Part of a small language model's weights.
Training: 450M tokens, 6867 steps.
Each number is 500 + 50 x the weight over its row's rms, rounded and kept within 0 to 999. Layers, rows and columns count from 0. Numbers have three digits each. The size before them is the row's rms in percent of the matrix's.

# down: layer 8 MLP down (transposed), 1024x256, rms 0.0531, rows 659-758, columns 0-63
# up: layer 8 MLP up, 1024x256, rms 0.053, rows 660-759, columns 0-63
down659 106:441564432447474515584557494451450460500553512499545558503449507506500494552471496518489516526530469521386495479503568471482499429483497569462516490493477407445546437514553568466463443553492395
up660 101:503458574575467527450491418516474502490600506560442458553520474449458493484503517402448523479529460481492601498522553528520472443479493402486459482396461559556491517554493452484591469606484580
down660 105:550552385443545541572533502452472501437455489456579494477450546583545494516539442541519547531504533512526483527465527459548524548479520569558519500529459483424549460514522476504554469388530468
up661 098:441546488543386522445450408535464564508503500591479523535458484441513487527485523513508462499527508486510514591490482471400506549492556480530478494436438500464498538472528531472540489519475488
down661 105:466392452512476445519553546477571477488545481572534501446521493574428515464522563506490506540481481489512501550500542487482488513580483520473504598474505547543443549406452451531497554520495444
up662 101:529566492501554576461530614459539501500564494498541521488523437464590511503475560429526419451473482499535492421510446433511450462504522460413486553499482535421539547454409477524424441581528471
down662 096:437389462453446428530470452565455510508528542563470480486522498471443555472499466560517631569543568504519489519470397540485542508499423458558511439512517497548459402534548556465549490418482589
up663 096:482414501510456479436574465424523492448528535510526459521496510466542522420466590533505599507429440519480446463552556367520504495477493543593493475477480528519575426436496472391481541443438623
down663 092:514561530262506540527485486529475582484454514498486532463506527507450466568533365483516466410485593505510553551529423525477544468525565481509446534557562480464453503433499467585526531512509478
up664 101:392513471503535506542452510509539509410442539484468489381560514501522502345534540588467496558586425508482576475571469520489559463533597425498474509508410484505490493491504473555476590472530477
down664 103:528452531516492538543421464498474537596600460482523584559422478552515481575461473374495464448457520512502514588507433468489509466521470582528494557497565481560569477492455419458478542486528624
up665 100:427507521537371473558526516457532500485431571477506560519572460496606490484540568574442487516439466590553465446451491541518535386431524495586574439475432519428539521447545456501469539567484517
down665 091:591461505344591560404534494454423560563546479510475468485466541449472542505492473440567524469531466445545534551537438408393520575547522486432491516579515470575523417548478515532493517410487535
up666 100:384496444504480474520548511462489559591460536424432448523475591411473516417474514515445539581537496633528506455535508486507516515585520496520442569521471524555532508476478429404553553487590607
down666 099:527478420440535490512496497533598481412518485539571543531485486591496459586474579507448485430491494425536459533495484483457511517372514424491567525447583453420507523463468528600406464453500517
up667 101:478511465526422473571444434501472621521568507568509549552561515505493452512592481447465534463499516471491669383417479448414460479534596548427402560561550532492514426469470513528476465486514537
down667 099:531519597337509456482443567540485434425479515557610458500477553536442498519435533508439504502445489489495423598567509548556551502504391466480578464417438556437596596504566526512462565491509475
up668 099:446454488495565438568541561490464663477526595554467542460456484515547526501552493534497540532575549511508648456499486491448590487558582503537419464466451567532430511535502530495568502535475502
down668 103:437524539503498457442562397456459481478508416551507470599539513469490506569538453422546471523495457523541422504496526401489473539464466547422481513429557443497583509472596522494499553475458504
up669 104:505498534484439436479575519465534425555442422545588541457506413427460558468460539571501586542532512509475534497422483456408476497535596542538524430558512541446434480454523545437378469531483594
down669 109:528543491573509574457526445455478546555504533458436553528492543568526419451545494506513485406606487455587485407569437478635466511506543495518504570471480522569531502441467539547500474444397407
up670 095:469458489495474637586519585438553618469541445537455543459437551500469509558511505550519584482482496567493533493482508508471446417460473586589517499500537578560443458525495510540507604570516505
down670 094:453502522473506405472484457501384446525491577533525415483522516543553496470522478511453509511522510459523462483518473517497529538489455492392536461427433449458566500534530491467464489432462524
up671 103:394461524522462494473501485536368475458460596506504481544476542424538565388497511507553533516467477526568451586488534427511488463564504436445536502547421466503647450468433528506477499468459565
down671 106:470504422512467580527555473533538467551552515441513496434535471465517455508518548448437486571473526480457592431450401562505493442412492452447543481449430455512540492457552468562556495576566535
up672 099:492504430584489517563582589467392535467496546480475459543476443441492471546439502479431524530529461515514550423464600488470459445531610475451472568494444493497532449545501436462461470546461516
down672 103:532480569517528440502419447470526420466557430421499573480504540431535535456498555530465477529531436497470507413477558530540491457505421625549540522509426574375582447451514499474525405471509549
up673 103:521481515540425577551451500507414506452475563532524536399377493465528533460570598530497511496474466477599475476563526424506433477539493463523586592569462523448533497546440470442489505582480525
down673 109:486523505576450539468474446453511568454600504483479466519577558442560419492446495503503489588566562527425480513448489480490492527471467519416403451489461434497556554543529520553577521478582499
up674 111:502519496569653533596442512491469521503420489494586497559475583531513504483498498576507478565445574505420450479556530397424472469472565466600490538539499549530517566484447554479450448524485471
down674 127:409414528385472455609522587505589475491572475509589548434479435484416540474556443455455511465482486517518557451463499544509494507437474520505536432485403454514534505519560436429517544480586436
up675 101:593524544506492480519390474536471569488609528535491488497475503460545503536536514566516456585487534524573529436510490459481540489438563566472361596573497499475501549484492756599524462500516466
down675 096:448471439409528584463551550423479441512447453431507527536503519531459579455432531475473544399480488425542512572476490543533500532567481425554643461438493519493526412513485394418538561477508593
up676 101:453502492521431441517570479481571531450564473537505463484492471472411483505476502534557472520617565472545584541528566489413458551552535568429409541579542495510554469501474515448447482456588572
down676 095:550486512362507531467507591518443501465470541530473544451523515639575527440553572491486550400463558477535458520451517595538483543539510466579551531457446516488457447540550458411570514427430500
up677 098:494534551525385524527526506479461447488371501471437463561407508478546450447525562532529445528451521518515479459413477518497564502416518516500512464529500451512543487563516582479462578479466523
down677 092:470437519471562474535426530570564505482567564466599475427566419537441517470525499554485589507574548517460483450517483439512483429637444513519627566494413573483515522427499443521425455456563458
up678 097:564515465513472572448549476475496543423577433450547516581561542506525476467495390498583443441516443590554499484558546493481538491466613442452417440512485556438570564394457553519415478504448594
down678 091:480485538565483476495482462554483469498398540608485462478496460469534492516484576553458490501535537476517470533428543527513489510520572516519501513510475446545422456588570414479580533478520413
up679 095:462513489522499481507510477470523497463461454529556466538563450577569437522491524493518438430425356583527445508443524494579492493490573567448538468557401474451582532515567559600530528476481536
down679 094:604532463418506450519497494516426427523459591474424523478490479397524552441613544499551541457511582557530522487542452530459539496563430495551542539448533581542497457497431499491453411489501465
up680 107:423547543562493515403530554547444476445612563514449499533513623547446523475447499485447443507486486483551466435438522452478442437508546494402513555504416575485519463524500502441542405471451471
down680 123:531499527523575453456489492413472519544464454503527535501507446524498593537533514493517516563503505488464485526553534551472507549510429468476451477472490478576410494595448486531527568521526558
up681 096:410574528562487472510514552531521521471539574524502568416519482529512514543510542512459447549483463519411459486497498444540567525401496629497579508456485445508562474521519490531464440555477554
down681 103:465473480366564486516423481556477554458452409579505581454401623521494467526478500464432525464507538572530476519562512498445546497519479417557451413528474458439451510518514534486428448412405428
up682 091:488353491549543586562441478582536516527448457507554546429502418557501528460587410498535588493587558417453590474488564547455479448642470426514451530510458540428490598471429652542452476472516525
down682 096:468585486387464532510477502427460513509508481535483528575435584473496413555512459454467392517433454625552464484506451409565494553416437558502495432460456496512542465499567445461478498519436398
up683 095:467476456505459546499501420477510516554501514498525500438537467453618447598511596473447593562464593473513487469516511489537427448494481462529412577471546536445533449508475487565512442514555509
down683 087:481553554400505512465460539510459495472490471571528525517494533522421530469466521510509500514553457502455535572482450473501605502492507511481557449581424500546470566503495494495535507432509479
up684 101:492587516504495485525443479513516568586489601532568484507426536465554528550574522622471522529424487478495555482419508451559579528606550455538563481423534445580579491501472527473393438499531513
down684 100:519501592444520488413463409473496439584526428478430513460502465495465537484511504409473475494522492513445492499548526559446413445466498604528478496593532561501486528466535547480618640481444482
up685 094:441480400529577551520515451514574580542480471484479472471538490433433578557476472527523572513497560523482502459559503552496491583566557613578476540502456384542540462503475538485536567533457523
down685 097:599473524519435490517494606488457508433546497472462516478487470476485401483540598545462457477466558471511598581523520474467470399462403494534565442494559595471466458523475473445473482493549558
up686 117:550462522607509603476557445498507500434417499521638539409481422478511536508448494525417463505478510502517483487385580521481537528401521523417496496520453511493525536544543570496524519649549500
down686 121:461512485448519571460519431552491517510443382511488645456447499476494482468470513501551419494523487511538414495482475512466578501497456443536458488460549565536528524455500512465450482516510508
up687 096:529458411524512555507521516510391474586425540570473563450476448543522481484428676484524532609433428512490529444497554520473501445570539429463430572642535528470511472516511473513491470442498588
down687 095:515468478437470443528501415484489441429574486391470440494526522491429561516532514600451544364499565456576464512570491548560440468444417535535589501448377487507469496567465554479535506537571479
up688 096:435466597513580477498527417524488467537566508472606497453544540520516539500542611532403437541478561495554580494493508513535409528570530436490463482603513533471598539589528505514482549464496498
down688 091:435498428332435521482475578493569526473508477580457415512433485452484506495459390539586496466521463507484441540479486411413537463436479466441560542433528446529480506412439507447520501525451446
up689 095:504525521538612608439537419501566464588465392501447531603530508500558458494480519494498536582498457511497462549552538489513495521538521615521455562544478533443613446470504600457377444419481483
down689 098:536497467447418478520554546454477483493571501547535519470461580482411475544443514409455474454488517529465494412464456556552477426432493416514508487535491481470456568517559469546520538560486527
up690 099:447569504537487451455524507511511520491532551480458512488461519515484482462474482490566569504553538523453609382445596522514463511451504455473462477493542496409574518472502481513607536508516615
down690 093:469486549422500609489493506449567570473514462445530476532453476458562497568557545479486457454436386521553415545545441442524491487541526553472460527528440557651495472584559560457391486456469423
up691 110:454523477550461488469564511516525566429519611542476516514452529453514509474510437477540512507509500670462473487486527421460450473526513485470510575534535494461559547530468449564507505485494489
down691 117:464469440468501491464386432500445480475607419526490487501507549494522628459462527504489510469447550379541523525446584497568558511534552561531456461489512473481476501474543497553463431459528549
up692 102:532536539526463560550515438544460459575537528523511480533543454537405574429644432451535575467496530456561476388488558413559417502495486492429548629503435567480517451495423455558565514503527463
down692 102:447506390620505498477459492470532545497514445581471558524503553441525436500381431490557483519548445505550515543507467557537449514536480503511548445446590408521490463457519562524408452452488588
up693 104:531475400479568507532394543415522527514465522495507415478477563458562558530542537500543539528520559600543466399481507495491498500519455557582493478446494573465545486509516480514462492577511642
down693 103:432556507595473536465651534560485471459534398501473587476522463517457439438461469517564500495481487582425554596468524524407495579417565411459454432491557472536461494566550551514505539450431447
up694 100:557496545499492493571447488437574457439470471552519427338553467421463549522440512516552518532478464508453573582582569522455424551511466515498535501486471437505489455473526517504417555490562503
down694 092:424500458470524505423599473598402548568449446483488582607499542592498485458446461516462487476484508526439540401328506524557574444505514464505414491549590556484564491497492445549567557471489483
up695 113:424451413536493494490523410464447469464583584506531531482456429574350496416475526534421500509560497503483602475505512536459606415525564566529513535476434503446472428510484552515582528493538510
down695 117:444511553443494511561495482370451455347499508432521426547534513474527446421491461485447515526554464523568490582460536543462401632514448486488434450541471517555591587481487517473443473480479446
up696 100:469507477517519545574529539459449465596623486468548378447469584426491534525523544395541452512602461486588531484467516501407469561547468491420394471496462552517548517529506587605605518524494560
down696 101:517551485681527513459438459437521534468386487606512519587511478506548493548493441468523551414463426560442433386525496491578433465426455514515584498555545498480518531486511515527480448478540491
up697 096:464491494503519494437543516497522517555514459544611508470493545541429437464544502539513424478547416556461519405375566446425538549482509599517502587503518499441550528515560535526517464464608501
down697 089:524522465415509524541533484495502520499482532429493538529517391583477473502367481438455511560495488501510516491624525571501499537656492464478543500505448517500463447473385461379475496520476440
up698 097:488531384521402543523497473466422526463519493496534520521523543468483518454515552511491523453583478498499517471472616390469418488463500528571522495520505498574454544491535491525567554515558550
down698 100:555502590657499457628527530561470435474429535464492509550518465448511538585531449460526472491407456537449500539545433534419553518451467533456478535542551494469582522549502378535403532484502439
up699 114:411556461539549523479492570555499478548514580491557501414611549525594515544529494459503529456566467489551490511556461423424490537530585531494483487550416475481518401528508549507455381497461539
down699 136:487547480459497455560502564591577610529451399486475535457513623551625515501567542467508483453551507504496414565547358505532473496585545502462480509490542517577519509512514458522476400490461515
up700 102:484512429576541532549429483466589490603558538527586416510514503476501533581615527482536496498437521508505653530445496506472546473546499579594530528466543531525576539486505488561565467563586536
down700 105:526515544491481492480519527478433447463536437384454528504471564559527526486494438518487442562463516512540555437505549524633458465523514450505485566567367495523513485531537460522429515571496518
up701 101:506491460546514453476492499452365564497523431512637448512510433442487574490546530508567517537576535506536510484524570503437424541563481493425547560511492502465425468528424516442601509488506485
down701 104:587590515369494519514514519468512524569365586496422454512464469587492503445474487501501499428416650511512514572510460490530425459434444502497434569536549538541445562556505573463447500452466540
up702 106:439491476558424499474476419550532568563509626559545428587458563479505555535547546507430567560491475485465434497452503447530522506488637509412548519506504509507488553671561578533586509512477508
down702 114:478543418503465502509630543424477582497520491480424498473513528592555496501480476513541440539559539465518494454507539518446478516460483507439559512433449560390546549371501431547445498475473490
up703 093:443499516510439479463449502469571466462458525483564473443530385449430530429497550564476484544492535547551607437497582495588550497414448460571383569415485554439474524406460555553532531488454554
down703 086:518550505502550534492471569558450522491500440542438489540512548530533416546547423411593563416525526461487443512450487493352466549592531520479613441608518410590520446554493517478451437513529481
up704 095:489508539526530399531478490405444491454486471441619487518566586501463500489591536437511539456542496453579534460590510477553496428525498471413505613492537478462559522570406537471477559471508611
down704 093:535515476554448587548472541479619427557543495503478487438520432574542466553466515460467522572476478552584483471400525541469503552545470553574465504505433536421452481421505514499543548502427353
up705 095:524484534551577551499542599505511564502452458503458521406486519516483516544432505507569492535507535463449452533576513419566462465533534531436601452421508499493590556473509531520518479582492518
down705 100:566450451507508465520467447540447487546604529479448541459484451436566466463492540491462516432469490463502497464400505603488490540492466512571526467594565566520450437467506483525442461489481530
up706 102:414449381526441576496542487467403527387443501569523481583527448520438585503540511576532501526493472433584530479379480560474467567438478537628502547445560481519526477437549576512503541460489551
down706 104:486502570339537387513435514476535486562442530485524465407481490506503435468430579408471511455463465544429511535562502431554466432529536477401517567539371513444450558598501396505494430572530510
up707 100:459483526496536505491473527504456467461523441543532395503510434456490484364562509507592360504495519516521490465510490558480462573548570504429511414484564561430579545526407489494581465489504470
down707 089:515544508370425563507529524473557551559484529493530513431571499533503551591541472500458600443508488388480570596417562436579502559502464477568437533494396483547450482504634551571394526549511563
up708 098:485552530591547570551526533508439468453462562516485581407519532562549507467443455460475525525489425546508485574481574401575514526452526517404608455517419458390542512542529414539436481533493430
down708 108:450448436568473503598538498547514493482483470519403541433451535411452425571569509500482497534474560463564555448561506455425469414580528502545423583553541553603494456431431496591471544459415524
up709 093:402513409531451473532489434400539502594446554469427554444528513458566503460506514492504375485503506612514468565517487509555485415431491499532586584412476509444517529491465556511436452522483517
down709 095:522518536435519433446517482500464517422538426525516551501486561456465559537520604544507579457479502453521539406560456448518567576560526541484451446611537450562505469520540516542517532459575532
up710 111:446455449523513495476520488523483441503466531574519440504412525488489452499554567474527538440511460565576498600457555504487481528528517512486583516452405477518425388469442452466442509477468458
down710 114:524531450551563426477538495550494507408519421483531494561529514531460621513458471492454466512590502528494622481497563460406605533412578512398462518481518532530491551552513521541569525511536544
up711 102:439487508529552444554535547479485465457529505618521504500547467489452560491565504422493500578423458547541593363509510524481531463455553413525505511457453485541531562592487521505474498532401594
down711 106:568525483570473480514568543570413569505500507439458545565415467458534520490448457470478419515482438522475418527403482502604458454527482501513569465603477537435439495475574548517520428464522536
up712 110:423371422492419466512582483529448554585478555503464451463474408536551550421565531513498451615447511489497509471511527439474442540542459496605500533518448510484525460438462505446531571469638550
down712 116:551462443583443530574527619525420411446499520559535495497514502614463467539489405485411482541470434536589464601601517459470460522557526501497515482490493476553529385532512496394415477392484555
up713 091:427484539504567566470552537452517544509469465499597512453538510476501495526494580548504485486585384528482523406452494490470520578557560544564563520541516508463421470500509484391543484495472473
down713 092:560587434370485471523469453523478438476570535414435529544378466542590467551544427486475494486483523484549543555513517461556444476552530466495412515467497516573553483505493451512416466545462502
up714 095:441492414485454506515521499482542504452520403448555452486511506503402526388498532495552539622408508431554519455525476441474486548419543493480499523433478516622475544454524531541518536455509529
down714 088:510511562464516548460500506390452515530516588564430525524490519515583387525479536427481462444481465547448522499494426581540512469479436506514456522645560542453524449538502433440519538528546475
up715 096:510436491532441533437503458526549512474528513573437437531458432449473550474523506484466579478487543431543520490512534517481490436516504485578484468434499540524509554437540491426550536498505525
down715 100:526527482449618480554526536408444414462405475387572557511504539486491530572514543481571503506559474600560515553465496428515542504563460557455534490548444472432512428476487501531429470503483420
up716 100:482421567515573533425485423448554507417558475527438433438615511528423483459494623519557537532475475519414532479474533503489560506432512514490524536393505533565492443449436453456538543512492476
down716 089:485523431374473437531481501569478455565517522513473553573451441538567493561589465491447523507512510477567459514554537504479456464601541422513462475522534494460475527470475504530489414474501515
up717 103:469457436535482498527561533458543538501461410490540525541484505474585415513577515493475474481473500566475477495506489521489360548463470565506558468477492543445478495540553623508461458497410462
down717 097:474565607399615480465477463510440418552483491569459547519499473568433541376460503504560499503541501492453416494456482568585563578547551519467495456421489426519451549477522459511566548576517582
up718 097:408440417516481500570517494491521523485459559505482538515565485538471478516465509570452547458485515563499499534447478469488439469437457528573461597411493527507545404556552516527506517411489491
down718 092:589517573325517384541466470506484546505539490503456579486467437534505487538521493503544526558555433385535519503598437540505535519466600450453530493499505456519473541495447528501523459566428557
up719 102:481473384534566518527525565407536521477561550487501549450399522547544469483591526537494557508435506532539496575377492463425526521552576419615453506477426555491560386479517533576529460412471544
down719 103:517523631434473495453529424612459516492518447533485466539564491529500517541416510468437493482569426490411472530579484496548502456457519549353481490565587486525425578497449501404530538529504484
up720 111:481480502529474406523515453504490507460565516464466553516400533530457503511434604478459546599543491547426458475472508489508512504528552490548505519587446541429505551452580457572525474476469517
down720 110:531464553529501550534505503464551495450459566614547488549504516558531492519560464451490480640528496523476529488452438460484428587447484453499466463470442540453509432547402502544521580456524472
up721 101:533488441556572512557538464416387629429503522537463488515400575506511578518469488513497528501489483514499517458549490433437497540517655466484454455555466468507472496568516553522466467526506453
down721 105:489505510432448438463511519534589404662436562438537519547521463510482442571495440539498509487500510462526469507482542565483580458527367533543488550540542500484575541379499510566512533542465484
up722 102:457436562511497474470479434505514549577523512502613497422493486533568429595380508556481555454580583554469573516531517506495471515451485551484385493446478498539548507435503549594501489421539474
down722 094:518498449483465415586495578503472433400518486586450492481491493459485537492584590461467537570485421451533455491524482474540470428539565427460574492510606481457512494587528496537455486615518522
up723 096:476495540531538466385507488467535494536469557553471403456577534485490440481522500458454504483517526508452508494441551479520528446537483428481452587463460539498484488446488537572526511554458463
down723 092:522528496445429532643424526486459472535571496404574519467462475486450479491425501580565538562449514512476526530533488522462475542532455546515561505456538537478493504540603470443402516494536560
up724 109:437524539568543558516481485513550535498461564557547560433493429448513546481559550592466461483562485526498505523479626436461472510591605485499503479452468466441557477441439448568452425545569515
down724 121:509466422431533464389551530513531521483627549455508421546511480542467492510511419491561471553470481542489427415499499558520508476376485572468547489533561614557558600494524565565480552366511509
up725 093:483482525517500559463550421408469599419516493499594527493486517579509556464560550561544543524483451565420563461521508517536566421517496554420493522484521458481407458465457555458478407485544549
down725 097:555516499369473461473404429535506391515542565481490529489462494431547501469474471422528398607493475462522404528468494455440419579453471473588512515558467541484573581460525461480538594518408493
up726 097:507551502585610523544511407462504462542480489506557500572503471463568517408463514540491463506473516555427565451400498533505560505571484545548433456528506505513522430508441550516476469487508510
down726 108:453427524572459465468514583453384488521572423515421557524485543492509524505604609484607458445540451537569468539543547431425514477360485485494552526496524563510481512494524472471490601580416604
up727 091:584470556549416510383458512499519457493523386599531550458496544526510461466462505443411568565441486449453484456471521532495536480391496508443481549434515529525576629497500497635438447573607522
down727 096:483573418431550463498441475503394585575454540608534495503457463542559475461518395458529499533501484497520464456506480536534523465569493485489452398547493498548434435509594535465523503501465474
up728 097:420544492515520461564497525475449490587520543485527465515575458510441589526548569583431494506512588469543460561519512493529496593451521513627502462426496517536546478591521522479564465470490538
down728 093:534444548435514548382458489484507552489532468559494584542391499501586397542433479455464500503568346486461508469461477580416501449499453497378511514661448492435514550441435461534465529454537513
up729 103:477472598500438534501453483485573447532495445474503431499487425419491551490581509522448645584555510585360530480490642417477492405475485580546528526530482468496531552521493468482502514513535567
down729 089:471529468365565580528547499587434586482502501501481489479554513573494508487452402514571449404432472497610510542580445517605506527578473518395479480477564487523475462517470523533430460511384442
up730 097:478542484497654567439447421471480496423471496466512505533511388466552517518539490450498541441554526503480550629569500528576541546500484472541464515476427564453535395532424493526386530547490561
down730 091:503479567483390459576483543488519546545501538448575489519488589478434423536494516531509429533486391498491460471394598403420458421536455517473508542507551493500500538551570537436551486447579417
up731 109:476460494495545508509570553450428588467497495521467561511518470450566498403514520520494455611517548567569429433513485515499530489539612527542595456525520483609471527440471548430504520555483478
down731 109:466448482439453508574452522505482470478480590578403575520439543562409393523480432474481469524474461529502423490538374480534580483570554546499464428494495519459574517534564391549473403438486505
up732 111:569482503572548567496554465443515547541458427496429502509495532417586582464459493521519482465534488538502497463545585465516586505522585428466485354490536477542487500456444596561519453567478568
down732 110:430538508495502499394479457544556500497518483475475468521503502518463504467524494531484570460476627406426513456478543517470469492392581525468510522553403444511451412507580544527498571537483496
up733 098:477464537493470475508531556562455574512531508522495537507516501520461499453494570567568507459490543517402505548423530455530567447463477604559479419477546590576493500490390517554527497500468525
down733 093:444537455500588597429436472435567498501459483502476447464501418479529489492551515476463477550478437504557521438506512557429501618564460515443549479496452504386569434449546513484581470505484478
up734 097:493395591518364514567469507468519484518453417534504478430408496442537481519451480519502523526571467497548485475429573530485488462464572492512472538557432494521521357600561541547496518521523538
down734 094:474583506392584499479560538474526581482541539554467479437614514567429543449509527506494385504536526482540521494578478534504464512551518445524530468524503529474479467349455482488460520499533516
up735 098:556453510554527510472399407506523560451613498513489494568419570509455494458555493437468542517486461463468494538415479478571584422562436448412526454515499514497490534549509508540461556567517508
down735 100:514597486503516539543464572419540462531415509525436575464504435556545479571543478527539439593487556553583507425611473476463372579426598574524482544472501527517515404446540503465497433507450505
up736 095:474485512568492579588503474422451408473487635546520574481451582504514501449442553469434529544523404519398417438490553438576604566540539510595551474561517514508438420454540493532413439424515425
down736 097:550426442488452495504412473537499499442509497452521469455493393518426503559568464526472482441483644449495537501536457581375432485471489562474425528485507522575589580555514422520655556474498522
up737 096:509406451511491493608561442492528528458524540436537460474490481441527476489544560533473506592541514539550509448466499547523501478525483578535399515436511541617582465496381527492537473544479494
down737 098:447557516550456513442410602472560367523525385564472545493504579548413508487470461459503555425460459449455432569415498468417490473528487359526542517440446498434483529498568470535468545480570494
up738 099:409492528509465503492511480440510513521524514440500508518507532553505429412504522513474479500535548470450478560444499477499488337518601533497423507459526487596434444587441475474485508412448500
down738 098:538581549377517462529396491561468473513520506462518484573434453475468470521509590423525475485498466516518552428581417553437483540432425534506488420553506469418587526545510551470458521553500573
up739 101:547565529491474454590462388434508561446504493521471616525447527415484583477476548417472515459502488501421489478505480517457529408421481404578418485498475576485478473519559508468414420577467436
down739 099:441427424710501513458520556640473471490471460535578454502534477563511428579541467573595494514517438511487581538584518526546452523506534540453485478431459434495534548538507468516547549451551595
up740 098:495486496494532540495495470474453573608486586589518608606505557512453565535560519453583465566454448640484438483503490531520482435538400510526495497425499460500477454495456481512442500500536480
down740 096:490533549479580490440555475498543492374503363473524426414518482428532382439485471579456545436492504404493534483532543481547544519483524488486543506530483526447510486523577489601486482534516565
up741 103:494449474527486593540537505526493482439447544549418486406435481536465574495445558466498465656400534566531471558610499499387487429450557493548580445483498492515520461449525496494476565494431449
down741 108:511549453435438542439566542512535549516486434492507460542476529469598530531543482597528536435649511417552455576397486475602573454489363433550544598627490505472404463579516484526508517587439436
up742 092:518519490548432558571481492502568443502446517492514484440615563520450514540490461544551478538573445513521551496464504502560531514531589541489523432461500408572549538518472438499470530558586614
down742 094:446469444518576387455507481473506534536600491482557525572463417423576472511426558462503559461511554583404405472408605607521468496540541504504480533523517506446503459532538549517498498429446352
up743 097:471449409533517481465489502513560511491497445478526447451558481586504535460620482487492525489512477466421538354376505541548421487618507478448510460430468590458475592571589527559532526503503452
down743 099:466495516453549515518510514464428555516469554524505478505568512391580482453495518521492456537508530484558511523569550531465503492370474485542531473513466433470538480395389496453505463444551579
up744 096:431539443492441594479577420522556565513541485516456413438622582518475531481462466451524562605496611497549542502538492539528543504493499461502536554563504537450523490532436582505521461442526494
down744 089:614480496350525474452432484495568470509465431489489538412415449527546529599622588541452473476565497487523474479480481429504476488501498520531492629543589502498535491517520500485519547545549429
up745 095:434475464524415605602463472435492536434545450534454493485477494475511441507479518513493398465542449625495549481475491502476544501457433532551560530486503474496466520509453530548471487632424453
down745 099:563532447492491485492436492556463458539498587511582542497485539502471515475525456541493494550438530426608434434562521511541468502571587537441487506489451446476451565464466490489577565388561625
up746 105:559465479531443582521480421475619534458562553574538457421510424492480424438566435503456535454474529478471602449442583552476512490580535550541530468497466499539491532454451531575531403599495542
down746 107:480520532434487546472445565489548410517525526407485487540514456511556499513414586485501511490491499520460423465571435446591499419456388490543542477438609481555549483543494478456475578524496461
up747 094:501530536540470474461441509501577434452467562498553490443519448527477412494609430558430461511487486471496518441564492564529520561535417574558488581463483393442511553562465588483449503562515538
down747 093:515523447452533502489528521531427509452494488522531519553463545513558509562434554446534551492520518561526490461464549439457478474483563484548467519548514526524496439488548429435557479484541452
up748 098:505457517500466555495525458495410497490479481561577434570599536500553467466530467476448488558498493528538491575492466527463524547502512385425567447509491468518491495539459606506510445639533531
down748 102:517472494478518396558571580470547496469492528490367445456447461528495519540432526459614506464458536494505408395470520513533493390469436551579495466481448592590491475502527445473496594418532459
up749 098:507527510527481438479518561428400445476508415542586479507504523470500544502466563490598458464498549505468509519563510495471490440524464401471587560514440569500461480440499560589428515530588557
down749 094:506475573328504498525555532529596540545485549557440502449523448495501374477527467429405580469487565443621585538488502482436498572494540573485382458497508465506527445443476511497668524520472469
up750 099:469438466514450506485527565399465475559587441550461546476462548515441504439579465498530536479443529563499515456411491352487513473484470590506500566543459565485517410466555529511517549521464513
down750 097:547488567446511536531465417538486483426472516517522475483515418530610559515463498469487467503510443427484561428518486535530426444614523423491577509519521469465531561469433446468509509513593457
up751 106:502501590576498462527505446430447571441515611583493614501471433444492583483581497443529523458502486531511465481428598460518469500416514490536491646517554457476431499470435592417393497512439512
down751 118:411517438471507592551461487526549453444491483454491520527493513476534394547579484603533437427427545517491456397610495579434428452489474503552537495551407470512546538465468577581495499473483478
up752 096:505463483536477458509422483552458476563524539544549565558368511589585496483541529490432502489457531449436519539509519465457499481533452543500490547422471422480570517530539515514466485468505510
down752 092:460476569578524638423582452543553506416492504482504444474506485476397531475487477501492520529479428585544477446507554528529481513530470423531612457588461520455457433513409555489467517500483458
up753 097:443515462507429505488503542526487377422497526501539484418595422464593538461524563503510503575532519540433516480564519493440476517545550506574459541509514533496516381546489560595449480549499563
down753 093:513544501495523493483430487481546576540583522554566505524475588494447493455564400486469502406470496496598488555418552458580522518466552506456513519509427512501495543501505474496574495509549444
up754 096:517477513541510546466447509568503433414497445558459434564603521445500495506560464477525540562563473486416472502508565508560375525450481400521526609540474501496462497428444470512483514480490566
down754 098:565502532349445440530480453402539547600482502474469574500537482487447479438498545520445449516463531485634497482423597555531544532568490515565499376534511507552495523467493439526412505476465469
up755 099:506462529518411462451515622445511573516383401532497529411518477492458556383521492546563467548433379496399482456557516563506458515475444500596576586479525527477544495525528500551413451492515474
down755 098:497518531498519564548471450579473435460624566456491487604485581527474380545517547346454517522540582482550525523470510471384604411511550579414440485515452437479498525446425560508578482546464538
up756 097:460434503492475501470390554496448572471557390428565476579486544430553567528554554500433429502551475446515465506484505509568575465459418498450556504446499364503512489472599576529566500454503510
down756 090:520554538641540588476495439571536409534486514576480470404503439504466502464517479478525557506434511581473498468473536544474430470494549494560459525522481585503474508521411467491447555545479475
up757 095:550424586523555519527563477528482472555559424496536473508501510428500427496479543557551573538538465486542433433525578388469565407541470475477595485530443590576516463606463477535504448518519536
down757 092:473557478494486505447433491403479569492486548543428447559453444499572571436563486442502466415447520501467488507489452660574491564482446546578419533509410476460549510444548547515431550474423482
up758 086:511526531515579566502507457539605472583527449459467544556508487553527519430575486511557569499489508484504564514604478531456444470536518567467427567495472571496491513573467553539465519594492559
down758 088:504407427378458424480568528433428501479471514580524494398425584486549498574414435434431521436567443561502535565455453448560619513549492457496514494532511420455506479473531514491499490445461438
up759 106:559580509532419500516533533477539510559502560583504449447459465516602468420566492531482503467489520473478464542490573446415536558485646557556425462550455509445463438504507461577483441580443495